python train.py --n_head=5 --norm_eps=1e-06 --rope_fraction=1.0 --attn_scale=0.125 --init="normal" --init_std_qkv=0.0207 --warmup_steps=200 --schedule="wsd" --final_lr_fraction=0.05
Each number is 128 + 32 x the weight over its row's rms, rounded and kept within 0 to 255. Layers, rows and columns count from 0. The size above them is the row's rms in percent of the matrix's.

# layer 7 attention key, 320x320, rms 0.0488, rows 143-153, columns 256-319
size [ 95  95  89  88  96  93  94  90  98  88  94]
[[159 147 167 157 153 135 123  76 153  81 104 133  98 190 117 142 108 103  76  75 183 142 111 151 184 128 117 176 110 101 171 146  62 172  88 122 109 115 152 134 127  99 126 150 104 113 112 108 141 124  22  85 122  81  83 100 105  82 114  89 157 122 142 172]
 [103 103 152 145 128 130  92 146 103 157 103 165 126 122 203 126 122 188 144 131 124 154 118 109 167 132  89 169  90  90  65 126 103 150  97 143 138 143  80 145 100 134 177  87  81 110 113  83 172 130  98 130 154 125 125 119 157 103 126 134 135 150 140 192]
 [ 94 140 116 158 159 158  35 153 183 133 149 115 138 102 111  94 128  83 132 130 187  98  86  68  75 118 104 204  92 157 114 190 154 124  91  83 175 103 145 151 132 139  92 138 165 133 122 115 139  94 191 140 149 142 175  84 139 139 126  66 181 132  99 122]
 [114 111 154 173 186 116 119 133  92 146  92  57 118  66 117 128 145 116 100 180 116 163 144 111 148 135 110  33 139 132 174 179 152 128 145 133 121 141 143 109 182 157  73 150 111 109 107 128 118 169 142  82 124 104 122 117 105  76 163 109  95 108 121 125]
 [133 128  81  68 119 132  66 119 160 193 140 134 173 142  79 123 124 132 180 102 157 133 163 121 152 105 140 141 111 137 139 108  96 148 114 152 148 160 159 106 122 212 146 132  74  84 142  98 114 143 137  89 132 196 128 110 139 111 181 165 134 116 138 131]
 [102 183 141 171 132 175  60 145 144 103  81 126  68 120 133  55  83 198 135 164 123 101 127 121 137 136 108  98 173 107 124  60 124  99 143  86 174  95 151 147 117 140 122 110 103 113 202 120 160 167 114  40 172  92 143  93 172 132 122 164 127 155 107 103]
 [ 97 103 170 161 109 119 174 119  69 120 143 102  93 133 118 117  94 151 152  95 147 148 125 105 165 130 101  92 154 148 153 100 126 125 164  97  41 147  66 142 162 119 104  54  94 126 166 117  89 122 187 132 130 149 170 148 109 131 122 149 144 123 120 119]
 [107 103 157  99 167 150 153 142 155 179 131 126 173 138 107 124 129  21  86 115 141 177 116 100 116 218 107 149 100  88 108 154  88 157 151 173 134 113 111 156 122 174 118 101  69 107 125 110 126 138 136 160 135 110 115 125 147  76 140 136 121 106 146 126]
 [167 155 132  86 111 127  79 128 134 121 121  62 110 192 118 130 145  88  94 108 159 128 127 159 125 114 136 147 109  72 134 105 119  93  87 179  76 148 114 192 134 158 123 140 114 134 147  67  88 138 153 101 125 181 188 145 121  75 168 105 156 104 106 139]
 [119 125 157  93 115  52 210 107 107 158 169 161 128 173 150  94 157 106  91 102 143 210 126 143  71 122 164 183  82 102 141 119 116 162  66 173 104 119  56 100 123 107 128 100 165 123 139 110 167  93 108 136 132  81  59  79  97 145 156 167 118  42 140  94]
 [123 111 114 158 179 111 140 191 102 160 157 114 119 167 152  61  87 148 101 133  51  76 146  94 140 183 111 168 137 165  78  78 141 119 211 130 141 133  89 125 192 127 107 138 170 196 130 138 112 109  87 158 153 134 149 173 167 104 137 139 122 121 130  59]]
# layer 7 attention query, 320x320, rms 0.0469, rows 144-153, columns 256-319
size [ 87  85  94  90  95  87  91  87  90  95]
[[176 102  70 125 111 170 155  78 123 179 149 145 123 116  81 138 138 126  92 128 165 158 113 189 100 128 112 163 139 151 112 125 120  68 118  92 133 138 175 115  97 131  78 123 189 128 105  97  81 153  93 123  87 105 113  88 131 104 134 144  92 200 108 104]
 [ 94 108 169  92  96 168 102  69 153 129 134 124 112 178 133 135  78 108 109 147 115 205 160 102 162 107 155 217 134 120 162 217 108 105 191 134 123  57 132  79 123 118 133 142 106 135 144 106 127 154 138 119 173 157 124 141 154 159 194 144 151 114 163 227]
 [117 126 102  54  66 140 157 186  65 106 114  82 156 175 124  86 140 121  74  26 167 118 127 146 101 124 137 153 115 145 101 136 130 111 122 128  74  86  91 114 198  84 189  97  89 182 112  95  54  89 116 121 110 197 170 131 120  89 134 164 117 113 172 138]
 [164 110 152 129 132 132 134 105 115 193 162 131  79 149 156 119  93 143 148 189 182 169  98 224 100 150 116 127 169 131 159 107 110  49 145 142 119  77  89 139 118 161 145 173 125 151 139 160 147 190  70 113 138  71 114  88 171 111 150  80 107 126 146 148]
 [134 169 109 126 123 109 127 167 101 108 150 136 255 134 109 158 148 116 134 134  92 135 141 135 122 171 132 163 129 134 130 168 121 131 115 170 101 143 164  96 126 140 127 161 126 126 101 173 174  60  80 163 140 105 107 131 104 113 148 116 197 115  76 140]
 [166 160 133 154  88 136 173 156 163 160 165 165 136 186  96  91 165  37  86  88 172 148  86 142  81  99 138  98 100 128 133  91 146 189  72 134  84 110  83 170 138 104 122 144 155 104 115 110 141 187 161 123 102 150 121 136 147 115  55 134 124 142 106 102]
 [ 94  36  99 110  61 144  86 135 104  85  43 127  81  63 152  90 113 173 106 136 163 116 125 113 136 149  97 116 123 188 113 125 153  84 124  66 130 137 183 113 161 144 166  96 212 104 171 148 114 108 112 127 116 201  87 110 113 171 118 112 141  78  76 148]
 [117 100  72 171 146 106 121 138 103  98 158 116 131 125 117 165  47 124 140 115  81  89 144 131  69  98  98 122 133  86 100 144 115  81 147 143 144 179 162 136 112  96 100  96 134 126 116  96 167 197 126 115 105 137 114 114 196 106 103 145 174 131 101 143]
 [108 150 133 172 165 101 102 146 131 132  88  95 163 162 135 161 154 114 108 166 113 111  86 152 165  65 131  94 174 117 117  91  77 132 158 130 106 112 104 112 135  85 123 181 158 151 167 159 160  74 124 101 125 164 145 129 160 115 169 130 164 130  84 155]
 [150  84 119  65 119 117  88 110 138 114  70 164 106  73 165 126 149 107 107 134 181 129  82 118  73 152  67 159 124  53 114 118 123 200 116 114 108 107 163 101 163  77 129  85 168 192 113 139 133  54 141 130 116 109 124  99 100 170  89 150  87 122 131 184]]